Part of a small language model's weights.
Size: 8 layers, 2 heads of 96, MLP 960 squared ReLU, vocabulary 4096.
Architecture: rotary positions, no biases in attention or MLP, untied embeddings, normalized queries and keys, paired heads, hashed n-gram embeddings, skips across layers, capped logits.
Each number is 128 + 24 x the weight over its row's rms, rounded and kept within 0 to 255. Layers, rows and columns count from 0. Numbers have three digits each. The size before them is the row's rms in percent of the matrix's.

# layer 5 attention value, 192x192, rms 0.0948, rows 0-191, columns 64-127
105:131143112091111126077102140156100126091112148144152156100119101116132134105129127099099139156142125081095146138131119132128165112127078146152117113154121099153168136116136115161116160132124136
108:186126108137122110131140119096110097126149133141150157072123124109149147136090142166126136094110129130088110119130102120111107094147126187128146146158107124144121170130147132074143111136129086
103:117128128098163101146150061142104141135141131140139128108139147126094115154113143139092155128116135107124097165119138148070132136163107150104131116125144118144118139127126115092173109144097184
105:114129145118160155110133116096152132117169132140111135105082120112147174148124149086179158122128136126162124137148127133130170153118139127117088121143082105139115123125130124147157120110144129
114:138115157100113133140124098084170126138100122134129143159099092104161105094119080101120131117153096135122149128077156128148113134073166107158120142119156163101126099155094167135112105114118142
109:111179144136145131103117131120141108130176135098075092104137128132130160122129103088170118137138102115104129119127147143167133127135118120128136133126098096076109171101132141127160149169142108
107:091167118154099096159159157128125153180116097111137142133111106135150087146121178170099143115111123133112155139120142122132120132113129129138162112104137105097167165096111130118157149157090111
113:148098096113113099127146117127145112152133119149132095151154145105146117111128119163090174125169112085094112179140105113134125113129113114104115125109155088129133140127147110115153114129126104
101:099136105115134158122137128125120134146158131108146100156142148140099108123148143078131135134099153071097162099157129144147118143132108103085119138103194161148106106108123155146129101151158162
110:142130092121130137153166116160100152138158118101115146131121156174101106179108167112140132126110133163115109117155124154121164145120128154142119156116100123128117124122116145114117114122119157
097:129159117142156097141161130107149112143145100142155102113100146129132133138144124127148077056138120169180150135134116123109119131100166151211104159128147112108109101129134133112103114128065143
109:104129122139144103084140092154125092124107127116095136096103083104180117138107140124160145129114139131142172109125156127144140117123123154122113157108135128108109138088116156144085109165144120
108:128149151121130103150112147083129126134148135142100103110133118118153122166157125155153163090098140152136132157096094126130150103119157151107135109109106174136132153117130173139158122120112121
108:120157138118132139165123115130125153100115161102136134135107120151118182143147142124161132142131130090122150152126181129146165134117127159138156104150099125133111088147144145152152115111152101
106:135130159134108141107143138116118116079165168147167121161121149123085093116095122106134153133130092163120144145107121134128119166111099115150112169136161162102153134104138119141124120126144101
111:151127153098118144190126123095125105142072130129147183126131123127121094140153135126130173112165107105117143091158137107095107118153114133113144132137111125150148127142112131119125125147145173
101:117097109098156141137186126159117107141134146162101099127107088115118092119130106157139110127124175143124108119144119137136135149128130146148136099131139110079109105180145117098097109112115105
106:141159132117102140134116155116140128126159111131063114109121135123097129138122114136110137137105148071132075107120134120124120135161172116139125139177147173160181118175121135111068137102135184
105:113161143143121144123147117104152109152117115124149128138105109108106124143173129166116105145151136116129137121088148065150140120153124092143108128088091112082126106131138160086128141142148152
114:089141132102135126108136128117128092147156082098086136129169155197116132113118089169132140107088209114095107117155153128153116091125147150114140113143092133141142135141135134108161116126169156
107:106106116116129102150158158159122121137154128151128141097175165161132091143126111115110171158136145105096132143147144129092174144105134092119124132131103170130125111145175084119116143111100144
112:130148120154157135102132111093111156171131136102174099106121119123122186136164095087149127161128125116120100096109100179125127114164145170122127135105165106114125103123121132106124148094176144
107:120101109130111115141161081111084103107155131130137087153117146105114148154103131058159121170139150112083132106150115137163133144114116108111161144120149171112100138113137125121128108192103143
109:102095143118138127118167176133147115112136160125153086147099130143136080144100110142124137119099156147146143113174127098132145125070067131088118112131133154145188111165149130165158098117169106
111:168155115107155140092143122111148113176137174097086124107101093118134128114069107127109112147072136144118125133145098094164147152152127123144121138146121126101112159145102142109087135117115122
108:104119137126173129091150138119109102125079124133105146104172143115152149128114136102104153122121093126113087150145129103120100123127112151128098187125123102145098123129130130189163125108140110
099:099132128118099095140117153116130107127120137129138105128148157117146129083142102117135097098054128110120119145100120131127130112079134102120153077121146099153154103121182124144142131121125112
108:091137052100119173126127142141171158131143127107117096175141116172108157163120130147110138109141116138136133119151126091144138100105079101109131190111147143108102134141121099127163148142145108
105:104128125095121131178127119127126138143120103121112101095142107117132168165113188114087097124178093111143138117151124101158118149130142117147126113129133120095133118054117118136144070125163125
108:162110160129120117107125144135143138101134136137100125114133145077094129111117119143149163078102094103139132155117167135078147123123130122143134088167145148163158177106132156116131146126100123
100:154132104099100118077109157151156145133108122142101144098127113089129133128135075152126127159135138106111126099147153144159116161139116147113105092075130114116101099109144117107156117194122137
111:145152126143167119102118177103109132136121126109126130181111134142173143093158138145118127133168157108123116118100132108143139156179188100127138121131134128124109131114092112124128135105157125
106:149126119129099134138138141096109151152110159132115130142132111149170102128132106102115127077133099152104142103144139137149091151164175167151127116139122113142136125128133117178122101108149091
105:161156096156094140099134124112116147137149133167119094112151145126128132140123150101123073122133114141133119131123117141118138138164128127147139144166136113121118164141097133135116115137151076
109:121131112145105146176111141166128132161143127095109142135131098104098131144110124158117194134087170123107130110114117113108141108080145150144087163114107134141150135081134096080144114125068112
105:125121107136118124149197132148149133147156113165130160144117142105132099154127133113096183128095103131158178095137139111118105151121147130142107108121115110138128117161098116112164115153132129
112:096086150098151124127138112134146122129074161123120089170066133150118140152154109157159136139074157142131114092134096117144120143145145120135161120087137105146132124118122111129152139152133172
100:173132133106133108147118124119103170105060119129120121128144180096134157104168160136157135147172140102123135087138136124133154113141113100149102137095105099158101134118150128161163124137151128
107:123093128093129121111139163100115101114126124142161120105103141152147112124188118135126115153126161157177139105141148104185080116149193125106153109123123132151123154119141119128125136119157106
101:107127132167188123130123099143133159154152165122144100089163109140144117157114119077175123159129148119127096127102148126098120143103153110141174132151112148146165111142098100150104146083141061
107:164138153099105114110107144152143139133150170068153128124055113129110124186158105150172172128115094109135111110130119124094115174178153148107141108129100134117097153132168123120150109104122159
104:136110141167201170156094139145156123107100148107126137099100156119106119118132175105117136146176150149095089163094132132161152066096147105125122142159140130116128119195135146143154134149141162
099:156130098111120115129106107105081109105158131127150168127087090150111131135104136142142130123063168078088144109112128124144147121130143118112160107190145123124159131132124162131140120132147077
108:147152149142132148126137143127118144150124169134189121150128174105103128142147154123111161154099154124128128164152116177164072132144107144143157113128134130135090132142118133153156119137138077
105:136120111148117165121105095142183091120122147118138132138149137111127113113152122091134122174150159179128148165136162115135140157153097095142169165172099135082132109115151120120108107177163165
107:143126148143124090134196139119112105129103112139139150134153153137150130092071145154133146095070114103154081165145124178136168137100109107120127137120134134102130153142102144126142094115145149
112:130125068148153132142106147141124174110127135112112120071141150096157139145136130105160126120137134122155137085125129117147075111124102128115103097126135169127150062147110148130177152089114124
107:126129150108113127193184201123154108145144099143132106117101092135146124122123151193128142146107143104123154099115137137161095117115128089116151112136115113145130129107119147148127133128147139
116:108093144137111107142186107117120125134112127125131107078099114148170143122111154150131154136163125122145144143129133161088133141152129122117153144122101102138114105139159136138119112106087119
111:074151096125138139143177120095127100129091119147143149124131143092128120122163134102090134136052142142142129127127121117133126142133104134109131146113094130146127120126100093107083134111136089
113:134110109171146139112136116104128115124069137109140135159118152103127114139158163117132112111120119138132130114078106085152126112166115118151137128097143094105171086171109118094141154142140120
107:135108153179124128123121171137176125158149120185167135098187129160148146128142138135134109134155080134138118144119096145150168108099094119093114119141123110090124123146138120113100125138158132
093:117115161154152163130121107119120116137112129149115131157140128137162147121127140144168131120107176148135131132136154145122091117154115146131197117112090105131116167106104122174160113112142124
108:100130115163143089133144116143102145168169106110099159120137104113088105189153128142120153136147126101142130125121109091101146143128102132130160154107170144131145125146136167124167107104120119
111:127160052128112161141136124148140165142150142115096102091135108133122179096134121092139123148109132110145168125128099158122143118144143131115141103079106126132155183138140094120168116112118142
105:133141096105162155128126140125105103149154148107111129153136159135124135148105094121107105115158187106149144163196102156138124159150113128160127150165150168135141114137117170133132150125129110
105:111156160085149120152125132130131144138133109099124109087133111124139105150134123173095118096128109115114109118154129097116131185131162073089125129076135164124136155127094114115148120176122131
113:117142162160172098114117135086173138059108139116117146162152139164158153147109109153152156129129103133145125162122135148127132108113139129139105126150089145084118118165157137150123100110133131
105:151123135109141150161099162117111082118111133130082178131118128124160113146119135124119155128102114152091110156152187110132139187137112179136103161176121100175155119153103099138080152108115151
104:123149158135166071131103183099101130115116164133158103147170165108112123144126135167110079114119110133134144114065126100093141140099112129118105144117115090107092114119128170103125134112129157
107:100183131096130119112133123133105116155143124067182092107153140149136101134128090166099135084124104095137135108129139133149155136172113136137136114148156118110143149111145138161098139205090148
114:152110124158110142163111148141142123123174114123155137131154123134122107110105097138107153111137128142159128129161105105102158169139135135154135134135137117124097143111104123160103092138160114
108:153147142081125127091137106136122110137166144085128103092109121153139162171107125132130130092140153107162117135141145168103096097115133166144155078138143114109159068093134097130115121131149097
105:148148094121135095134126117116139112144127167128133125124138155097103107086126147082103136155148148135163135118123143151150134125117119113146114082084092107142176161166138127082105117180098154
114:124123141148097116141105113189068113122126158145108113096126132120148135088150131163116138113099113123147155125191099101161141155147117139083129101124093109155154125109186135154109176131137136
107:148183158145089109148134152140148096118119093158112125130121097134083097170157151111106116130148130144158092100164082094155112109120110152106129090086148083088138108106178153152165110123145108
112:142151137104118111063142095130127100130126150082121163144121140102184158156114095123113149086146073110105073133133118131113127112136167112146097180142114135144130107131101134151118146180151135
104:102097128123162142174161105127098096138111096132106100104103138069114107155166108156128106123189051131128110129130145119165125140144148173125124116130126153121139151145100126104159110103075094
109:137108107162142148156096145110110109142135121132136099168105123116099116123105126123088109144079143087093119128152119121102096125143148079105121097133154119106105135088124186093123153141094058
106:140137123153109158171134144154125144119143126097117094129089131109132102097161158115115101134110097135132152135134147161148168137125138101150091129119172123091171145130107128115147142109107141
110:136158200130120127135120141184095135089127158149134142117138145095171114134157104122122122079154102126158135143141082118143129136112098123113121156088119122161103134118150174123144122158150107
117:101119172122111130090100124116100128117122107138117147149162142112156143127149145122126176117039136137091069124086115162107104101121098130123119118094149117150151132155151149105089082137114116
105:088133147104174104083113136150102121131085094122144092140109128136106105153105092103118089135104146106100134088137169131110110124171151131141122148175122119152106152132097132125162110156090145
110:105097108125104128087146115085145173117132140102133117149140122162104177161155140098095116129092142120104123116107127114126148135170131158123110113103097119156140112142118143140125179112102144
113:139139169125143156159117143143126134168168138154144173141088125135119106139127087127099121144119081143095132165124139143133172073112130136148150151097134092106134122104133113111159134115178106
102:144099115128145081101153107111097076158127153097141123146166136141085136118141159124192121091099128168139142155152127096099114139165151080108136113123117112151151153126157131132127165129147130
109:122150183114137126149126147082128149150116097110136107146123136141115159117186143112093122120149112128139125127105126123145120110140167151093170117122091146135119135149107090121115139164122119
116:111144154116122157143147137101112150168126161119089129165111138129140153128105148130093127115152086106133135160095132126136156142143152114153117125114118076094121107158166149149086152116108117
103:130125145158144140122149130138112104098088153099180130149077164147175130109166106141108150128150135128115096113102172117140155157127106109117122157103149154114130109095143122123099158102100132
105:134135152084118146088144156115135123170125173133097122116131167147123129124113137121088103093150138144102128134119134130126137100111078119165078150152085160087144089126127154087099130117113096
112:104152136115142165131148124095117141142138186139136153097143108125137111101104080124145165147121119142126183113108147098123132139131081079172097135153178118133124106125134087137111142152127150
117:140159145128124125114140149132107131110151103091126117126118155177113137106140144160111083099124131104103165113098142139114102147107166130109120112147128094157150154105139160129105130103118078
104:089123116140104151166110125110137137139122107146111175109164172120159145132181126142167126065118140125160098119135112152133110133130118139105135138118131167125121117104096136134122164151124096
107:130106147096129108109167126082146123143129139143137134164093163092112143088105157094126141113103134148160132115149137119167189104104129141122125122136139148130098134127131140152093123120155128
113:126192116146065127153092115134148127152118149194133149089120126130137154123137121101149127120124105146122122092148148142103162123175137107110117138134125149118094181159111108122104131147130162
103:108156177129151117141150114065119157126105116132128138163169139124151116105111140089132104121098132080136111181156097111149125137166157128158159111120129117122127154140149175083157139082138146
108:149086117102157179164105146153100158074132132096114105104092114155097119119152152113088144105136147129137117122181105117089102143167094153121121091090096121128134076121083109140117144128128146
103:144145132124136121111122107172119137115122164091105147133173141152119161099138113091086059081117114151133132115125142108103147147158153097096125120126071157112128130104117168151172093122171142
109:150157097129129144064175178066146143120131142114132095130125118132165131127148184171133123123180135096158142152125131095134206115092139117100135130136137153115152123146091100172106147101131160
109:119092142110164129106115152147165096153152124118127128125140096145151109130075145125123135137130152146161106150120140107086136162100133105121177112150122109151099088086156152139126137137148100
105:118154138151162097130138122117131141130095120106135127120143133114119144117146124104063122127172110133151205153147161182121112119163114142150108111137101143127075107154150095141136080097156115
100:168117182121110132097150162110143123163128166182128127134120123134092147134140116149137076125115083126148101123135141139100079137140109144154133119101150154116127148112087122122127133139125120
110:201162148092137167126101147136101101122130132132092121149109141126123126110155118143112168148125086106100147084133122133120134174113127082128097103150110123137130136075166142147071125149136117
097:164094128115122136141175127111147160085116158096170128121124154162151155142117115145123119131166177140159133142137121085123140120151132105183100173129101120181149111138135123141134149160145117
102:115127134152152137114082127098088113111170121122114155166124126139120129174152074136138121139141086106137141134107103167126159109154134124097094128187086099151179091105169156123118119125093110
105:123090117127124117149162169088162111136117121138122150115103135149111096127137128109099178103182125140124106121189131125074082064173147110102106133137074163133128101106114210154107124142140144
091:117162182189109123160100106133146142153177165147102115186142112126114156180102109131165149136125131135121130116119132091111139116158107147113126162138143098167146140142124158132127140146181124
097:149126108114127116104101137106139191144152127102149094149137107133141118139149113096162124134148119116169127129132144121131121130110131108122129137122105115155111118121104128158132152167173134
092:169139112120109150125154171120117151127139121077106101123136115142112170136158092122114086144131124123107119100126124149127106135104204121137161081109123130100096117137128099135121153087103120
083:153123153107161155144115128121116149151069102131137128158152149163115076134098138108118108133095137123116118104117126095129111136121147100121170126111156137115157137126137146124083134133090107
091:126148133128179086161144156091093167097109120097154110135138141141091145174165137141127141118128143132115113093171131098136138142129118133109159092161109128108137159098146072120136126138143129
088:124127142108097138165159149143105157131105106132141122154133160112151133121126131125140185162160111099125122112146143103132082093131140111119157128151110116148132089112123122126138128104124161
097:141124102089095142113156118092121104117142103110172098111139140114104142100146099114192108138114179130113146097139134164110123115117121103122115201170135131145141083152159163131137139077123125
095:113164169140124133062135176154108171121126141131169104085125142144119139122129110143159127143114119165170137113118133148152126112129136128153155127106151200091140099108122150145120131085080143
089:140066071125126116093098124132130102116115117133141098122107162114158100147129132132136151090145118132169152143115120156124128107160138104127177121158098135125159151157124102140140104157117116
096:072130168109152126128148097111169121156084129155154117112137092116103141100090081129132125139151118092134117107126169144125112175073075108138138120140143164089111149070117119156153123109109115
102:166135162154103124174080136146124134142102119131131140086165135158135117129120131145101185178167107114126142137097147123132108116115088108117121116108129131157165091113116149117137142096101130
077:137101125128148103147083129103139116112120130163161128143126161173127127117165122142141114127127161139167092120082097167152186108139165162108170110139141128109095106129146092151159096134118150
097:093106079127120108106155140186104132135107121169130145170141144131095171120115131128120129115132127124152129096104115179107160130151111121115119104123161125112115163167123092132122144138123142
090:144138129174151126077093148102153089165133102111131169112145119117110113109122126116124069148120095151112114143155124098146134117092139138114097120128125116158108156128116151118097123160140121
095:099128102084131156133145148128154141134096152145125138106136118136159106129149081098158142135183109113117112118159120107158101081133171118130101150112123085116125110121129160130103141147091182
092:101131141141120084149141139127153168168157119122087128111112138160115092155097099142137145123151122111114147134098121121138114204133127098116093104139139149107098129090127172124148136123119085
087:168135177149141110150092095138157164130159132115117171130140137133148121133117116072112136152138135099127144151146121116106113118153114144108128146148071143134120094093158149141174117137170091
093:078122145160158160116131122123143110125093148132178132112148142116183101104129159125146131114134131154111161107099086152110134150098117153129137117097113096091128130062134093131160110111111112
095:179159132084138149142121141147122161121164129098123130124114139110122133147097134102122142123148139158129152164156107140127141178130129173135094114128141131141133148121131115133114103154182080
089:111125110121150134083132136131136138077095165126170115134074093088116155112088111110140101148133111116134115140159145137119190130128105112149145121102172157085142145126159144137135127166096122
089:116158169132085102086120136116118175112137122132138123097116121101112136059137127175122080110137146152148106135111064117145135109123093143157098128105168143151125131096124136083157144155134152
084:138095115127150090148139093138089132078128140141109145175137156152135151133121115159108124115106106105148157123134102105137132109119160105164117079130126098137138088131133082138161118108067126
100:168196112147173120133094130076123159147146157156136106097163102170120125095119086123090134091130149126145141150105129107142105144108111100124150131140118109164124147149139122136138089097135101
096:141115119120126128102123112155128092166155125098087161085104130124122119131078133071078138097162108127145121115104114099102122131119162177149119107147119136117079153088069148078109123131117172
091:108137114119134153090120141138088155099117113155094111115138150144130144103148147129135159142178140144134115146143110169128166105137138113148128102121150141133131152154149130133141087148145162
087:105167139177121132152106143129151110111103146139133151111135147107111131129157129121132079134142111151149099183120090128128126132114153131124104095132131123103089173116146163099107114105120120
079:150143126105123173139122137117147141135097167149095149104115124090094137114138099133123092172190133154119131135133127142125135116147090157151120146159122195093125144144137133111104142137090146
090:125091134104134107113163124110110142106082147126151184117139146124129093098150086074119117117119109175096109123093122173097128124134172138123157110141085135154094122130157126129110112148140137
099:121088144150127135101168119113156174124111182126154137165099102145080114125114135152106137136092165160143153097159122141121152131115131165144120145088094145119109132174143147077107170135152116
095:104149143160100114173129068129133122107121126137166103126142143151120130135129168147069131173142149204115142099148143129162143179127152115120110076108135145100096112139127087122133092121133114
090:132143167134143125165122150139127052102133148149103106204120110125113127131133125146130107150116137108106131125109123159134115149139174116107128152141133121168143188150140113161092182113133109
085:163135126102117102151155133137153119127133123142152133114163139135083130153143140132150098128099144110149109118162127124148131161099073157131079155127132145124113127093139150137112086184089138
096:123125103145156137104116087152134097116091129114151105109144090118108169132129182175122100135094118110121094121096144091097134108153075137111155087102136134157133182138134123137130091120109124
099:136111159075166112140099154126137105127165093106082118128122144140147115123169178115141122106149140184144178147126086118152135122160106148140117107133103122155165088130132156101085146124126127
087:110109139147124125108143133097121099097117147113139096154111165125137136135152168094122099113123093131141142102120154143128134133138156130125164081134133127101104177147135107148110131130153141
087:111102123141123111095079115131145124105139135149123123138153132165174157118124130143158125148139128115102084143096100142134113089142136140144156166152137159113147144124100131131083124120104087
086:152148122169160130151116106087112167093126109147132121094181150114171119107123115123109078126169131137115161111136166112126150165125133126094120121135074123101115158112142132158147103120115113
099:131136125183103105143111146124145132097132147143132156139096139167122135141117167145103167169155092165157110148146136094152153105101102088155157133117118107105120150135124114131120100172164112
093:109160145177131109126125104124157151144088110117140133153123131091137136158108147118131101080087120100082094099145153123107133162105113120142100157114105158144126156149118141155158103127122150
096:167103126048119095159128162130116133083142088133120135094121140156109160137111173145111138132111176135131147105116138146158133099131090173144121140097136114130126134093118164142169162136085131
087:143143114136104088106105133143118115122105132134148093133156153145127128108076123092137112102144129077129126119120129117122156075082081098092154180123156149157165123090140143094183100164131154
091:156142178092063110156165130154126135128122129159130110174118083158112158115091136147115083086128102143143167125124148109142154116167104133136103104152107106199132138124145111114133120062126126
089:115146116135075104125169148127098152109135105118128110118121139134123125139116132111078145146147112144124104146173142148122099128128172137102128150089114137115120150105085057129132173168120128
095:143139136105136121120116104116115123103163104110105103119147100155100128139108088109139132123168153135159143136136129145127132082117146138128170104133101177115140093110162079117124155147121138
084:133150162122117099153149135128084111143121116093135118174109136125157134149145149135176138118117105111143194074151141149122107070087123118152098098104132136182128141104136127128133124063133130
096:128128105105145109124130135183115139119185117097108106151138128147155118129154092080157139123147086160124195094105095115128120112148127097171114150149115140153133106118167097156163129107136118
085:137130147132124176133134121142127143144120112136133132168119124106114151141169160142121141132124134083130132147152182111084120131154117132127148130132158067109194149135054133151104119101134137
094:166157150117134104107151102099131145118128172132132096070168092180091129126118111127118130097121102173160100144099116095138158156155161149101143148088135135126131144144127143111141114093138115
090:104116122124138176094125162146133110104142120129148125166125150071137110116109104151134109120083146160103111115155100143130140136182121094163141120167136144099126163154126089163131108137148153
096:118110150124136114131133145125129130142089137160130122116125107182128131130099125087104151110147069106111131124126161141091125085107098094130115116138165159076117152105144133122139143137112149
089:130098171104118130142110137146156131120127145151127122164135134156137147091098088102083158119155127139159085174142090150141171111102153117113166106187134127152145137127169090122121129145168146
083:115124105094143132144120116110129159126067127075093135197130153125147118140162177114079136138104126076173115141114160111107105114115121112126159129138087157131103148135135086144148126125119118
097:126142066120103123145141142176129147101106160143146146105119180126118108124110144148130170146150101121140124130121156126134158114136121153137104137144141099138131102136096174145114159119120152
098:163159139116123152192108146117104115116133131153136095132118129090150124101113159160105167116100125123170140133104172130170115135093097164120095106153097073160160115150122125147088144138125161
101:127142189115165083150130114093143087109145100104136133115129126140136100115148131170116140109111149122120129108129131098125120148135124133121129114124160149107091105093152076141106128132123131
087:138122084120146116069101124157134112121102125154149039083129104130112138099119121146112156107115087135118099133076114145100170120127154138137158113144135079110130121137143094146183093169091157
087:116157138131088078093141173117114100107139165127118143113109129113109118116143101106174131159131150101102122128137142136128113097117127089128134141186160110102120085131136137110150185092088150
089:153140148086107120161155113151102122165149141118080147134068140085158095089149124132082129149087119115130124137131104120121129128137157149111141107159136122153141106108062107136152156086126135
087:151109150120092091132126147136179131148154152154161158147086101098116156115141096087123115113160122103139137170092126143173116100100129115100148094120127142120061097128146114148140158129149127
098:125119135140084157145147062087161110122142163127127168073107098133156080135146109121188109132125139139144142119135143119138123107138093141130135168114159128168134163115126106136110148126160133
091:130071155100121138134144102154137107162107107171108179150130162142128129137108125118161131115105140125141130106123138133109144107134102117129154149121140163149097174154108129107136116084143097
089:143131123147082104126159134100141146114069149155123118108122116087167129135157182148126122140119170088120150151099129116131105121113114100058100158126132085156166130145143150123135133139141163
091:097103146120110161138158132108104130140105123142148120151127124143100134089132123087091162125114112171124130139111153098137186149144125098184105160097138141105111159170119135133154146114085144
095:111118108136120163113150105160115137166102077108120126132140129126122123169168136123132121077097138145113153128123155088159141101107110140131183186160130125150104118110103137171135117124171117
092:130134103099183123114162145133129131128093124090128150143136136122114141179105114096114123130131117154143128130123122131122121083129161100150138138138152178137142120134101078114131094131127180
096:146126158110130138171129150116147133081124153103117100079134123148125109085127129120142131181144141090082135130111187154137122106110119121120107117151132119157137128126138141137097129105035112
093:140117146120121126141122152073112194151117109100122101107121104147087094149131165129100112123105163136095173110160130101126117181150122117116137119111129141100123193132119150131161101140118055
089:109128122139125075113155116123143123159125146100121182126118091117154127111119102109111120117105150144126132096143107118094108158143177159134195100127133131089101101084119113160126135151149178
093:120110148117121090109157131117103154151116121130110141136141148179128075113110112114160139096135088117125154152155165099134152167121128135157141160146121186157177110161136156167144168126169168
101:098162129145141129105126109126124112171143095155127133136099134143126129147112124098144102113132145133146091138123139138121145134134142127114134142110125121143127097092157179193169152115149147
082:126108137108155116157107138097175168148074118158076149122097111128120128084116126144127176142124136140074146142164104162136127141105152146141103155122129112139150127113121122095100140140095121
096:155125151100120138124169142193118145155124106094085152116097085130110176117111107168075055143111150087134178139131139098149091141117160150153129116128108104108101125126111113131156146102128168
095:113145100123137168158155147098123114107136170129123127142157101096151132106160138116100151145095128126136142158137120132133130165115116103133145103116153106084121154140149110140082130121139145
094:136142134153119153172121115183149165149135148126153126084115100113125088104096096168151173122153119143132143118182175161126096155059098123179134164101129149109159120105103132146157079112119143
085:099113119162079126134127112170096143093104117162148098118117141154091135128145123131098110106145143150137106094115128128139124170149176120123113105111153159140135089135104097113098117133098133
092:153103114156126115104121148115140128138141116147107151131127145132181133121159135126113138155148102112142122148073117147155166107108155135140114154114126147116133128133176105088163112126089130
096:127114092120111119123146115152109114133133107181124075152095127126126120166105098098140117103155118165143150139087121146137152124149128103141132114135152135161159082101116107085115090155122085
091:109102149108134095149106132112157129108108151101110135090100135113094086139119144148168162136149119155143131092138139120105160131102115090110113131114128137133141109121105132117175126173152123
100:151127118131150167141092121145130108114145154109022132164159109088109103156116146112171119162160117121131158123128122138109124091108131112140163105150140095122161153155146136178151112144153130
091:182137081135134125145118127116131086085124125182150146132154098108121170121149090119175154167135121137168096103085113124145127134136175124150129144119139092146112153137124085141129149140095119
087:128081099127114130127135118135122128156120104155158153180091146153124134087168148124106129106102123079110095123150138154133140143163141143109170147126055146104155130179110101130099121127120086
093:109167126136127130113110120114125187135107151130106122139123101132105123160166094094118134167136117107128126108128093130156127118085132116133141113119138153092113118132116113117144128136160138
097:130158132118120130142122111097107103120150116133155074109099091132067063152120122144118128135115131182129114128110118145154122159124146147143135126092129101110142109101151152141125142114090114
093:128104100130134186164117153121110110110124087124117106084119078101119129140163109102142088131134138079142104119148119131074093093187157132099158134148139139134157146142101125169167095138121088
089:131096130122154147104155102099145153088122101110107140129113077107117113128093116122122112128124169136160137161107098142139103172131131104140110107152118131110133061059121138137122123128102108
107:146129150135121144172178131069136114109127158128136125131113108098109114136118169153103141092140138152127165086081132110132132142133083098105116139130131105156147144165153159115132128133135135
094:152124079075106165122138120119146093166156118157114091125173137098193131072098124115158123128172139152128127151121131107162129096103132134119097168123144154117120164122120160123123143104139161
096:108160123125111121133163186124117158137134068167140151099134159138156113124146124146104170168107130110152099171074131135137151120124165171136125117083154132122135144120144079114117139096097153
089:071126165106149101143143115163103118145147142111122123177105098132091173121108099121099073101112125094142173134148134169131068135147153135145148102111101107126109135112156167111151152115142132
095:105123108147105142159119078102126200109114119188147117123138141093122146128113091129163121098136157154134132119153111193166126146111142129155136160109126090121101097114083118153108111133079112
085:155145116089110107148164131135121152130090165129144154164130115113149091153116127122134150139134106127118115126089127105109133119089165125094132139129103139114144167094129149120164231164108151
085:123118104096155150092091101155126104139128125101147128148125156111127121109101101098095155154172124131092128106150119112156134117116109119088160118136065132103108136126148135057135127139166087
086:104115118153122094128165128160127155130115111125161144082180082143115139132121139155121094074129124093155112174106126160177119125147114116112133124108141124145147109153129132123146118118153130
100:124144101101143119137127161130099110154150158100114168144123107129116123124176147163094133159098125107154160134065085101130131128126164162146130096128153093114170099103095109117152125119103146
100:128100149192115120133092142176161124102110107163171151162116147121112135131118127127093090128122146134139097110126135142137132161148111153112106168140120116125151144166150126148153112137135155
093:140145138165100132150136121128090112121153136173165135151131103121149161130148114111166116142123152124152106127094122138131138179134122100153132177117123097165131100121176095117136152129093159